From a checkpoint of a small transformer trained on Wikipedia.
Architecture: RMSNorm before each block, rotary positions, biases on query, key and value, tied embeddings, capped logits.
Each number is 500 + 50 x the weight over the matrix's rms, rounded and kept within 0 to 999. Layers, rows and columns count from 0. Numbers have three digits each.

# down: layer 4 MLP down (transposed), 640x160, rms 0.0857, rows 632-639, columns 0-79
# gate: layer 4 MLP gate, 640x160, rms 0.097, rows 633-639, columns 0-79
# up: layer 4 MLP up, 640x160, rms 0.0933, rows 633-639, columns 0-79
down632:529563512521440548531446448458434526521494513520501572559482527496539432528556492516466526581582524489521543481442468457406433488483558528496501493459599501487521503510510467429561513462595512464599464625557532474587499432483696444456482500
gate633:487582607434514405405459497569504559525433507399564463470450511477554482473459516554521528426614499584449563517442533464417554453506500528498504392502553448437530515467454414608473472556508513545471427504571473484491459465496555455537589598
up633:458544501555458412588442571528482547503511517420371611446501471478502472497459509539491527515582458455390575521471550458568554512494438450504445499432530530565488432418520463510630517437508505443513470437490456535482561454433587491515497525
down633:490475489541434426410558584580456454394507518524467487490438496445582524509412469516605485472449432581502522483451551549492528499455462556507440465474518646405403443550494520476500501485536438569498480591565472531490445490581563485472490544
gate634:512532483512440462533488513496391618527439537533525461493569482464516501434421431349391502515523481379473504566463512649505550509476539469481546375586478522514466484496562516453527472465462478442501467513481568541498469509548548549568474457
up634:545435487582421482520481510416522463584520474516479412489563576462539560500510530528521517476481472508481540576493517409501402514552566563381504380468511535445519547498504507464493528507520487477421477505489559411534478489368532408507517484
down634:518469452537497426459430454468508390490533533494437520528507519521542512551476566462582493434441484480499596557461559387497496564573566440517492533411486518522475431476513498544482520476516537563560496508440457534492450555507499533399417599
gate635:464480558554509449488477543478547410522527589498577483520424536449458442527459556527570477503574518507515484484498460581477542563498481543610475546459526452515486525569554521517470458412467476500557541514439501508465579505416563473468490443
up635:529474517460491505554511504525463529464482552448544547507588567457438506463569531497396403468553460453527488535528464449519499454452569517446418408564456482456520540511447466486503464458471483408551459575465467562513469476513516533428513440
down635:510536514439542472506517482558503448523472523571465483472535606479436549550424562527423427491545512561517496572549500421482541521524479604509487484566474571446617536518556547455488535469491460495533453489494540487501596559543486403503566455
gate636:530591502502339390550528567564550467624492532509433534465469582422533387453585540507523540492486454448513545570538465521478474372570495503570582481544565403607474460457529532491525400459472512476586503522450534511527485478506523414426580474
up636:535547604499474486513495442512525446537510427535500620503455465476484508502546558523469509461497490429497535482580450557441475462502474489610456499635530489552423530478608547510538426451489454534552511459543507529574422534414450498441448519
down636:486434483514596488390515518512537516431535481469557456474539516452515486585544425467490483604534529546292510597480545469507519478461413525523516495464527567472490501515487513648442433540504425586450489507484448482468586538632495494545563544
gate637:488525484469433487541464475502440540529386492460495400541526562383466449497482417578375510462490586496474549499516487459491529474439530512473489566530460531549485429465567511434486438446511568534502423533478511468509487485550558469520576404
up637:498520497441510530428490509429426493431470496485533515540513541508545513534523495518497562572518578525473405521526464449468412429558492491607477483534541423492516508540577498575591466508481474379509492503527507456492520559507500477509592457
down637:523521627450495486494456468491449502519554546428526441520408538470542520586566445587504494579493416519432558452444483481537463508496497546510491480506468532461474436468526509556539553484465563596460493459445534505464465440480482465532488558
gate638:522483479522481428505524432582557529534440420490403455428564531510400458510457565484452520553395549521573510474567495548532503548485603518434402507465556586477440578545511601513504490489473513407458441516542437509514527447504556532462527466
up638:508534488531410483515502470441527479540518493533428471594583462463489402489504463547476509380561421562620445507423546515433466500538471501415575505483476455547571418420497442565519487547576492502431452513485458478559478442560618543517577513
down638:440414454434481561499478452544464504515500538394433423564451516472534505520412472482509513483411511538508565496457532484353504447440513485538522455532481415433468429390510495416492481526425520496541536484494508475436597520539510511579372493
gate639:471502505506502421524486680560497525468421461419441518535539522421489475515494515532515540486531473530513559444503548410588573462580557498441524490417442476519578482561505484532588486445516452557523494490599408523432581610439569457558435524
up639:489552437444556398523395488545525483506469509467497444535395485503512508516517462507528563500502499441611552486540413437532436498482498501460446432539408533465437571484528475494478506502497430545485503486603498445487402426615399542611435480
down639:571520515443549551480433492497508559530500507466536433454513477597437604529459580490421495439525570556440369550521443505487457503582445512506468573543497422436535465481478509496602548457534514524431552466445489494605551439565592509415531464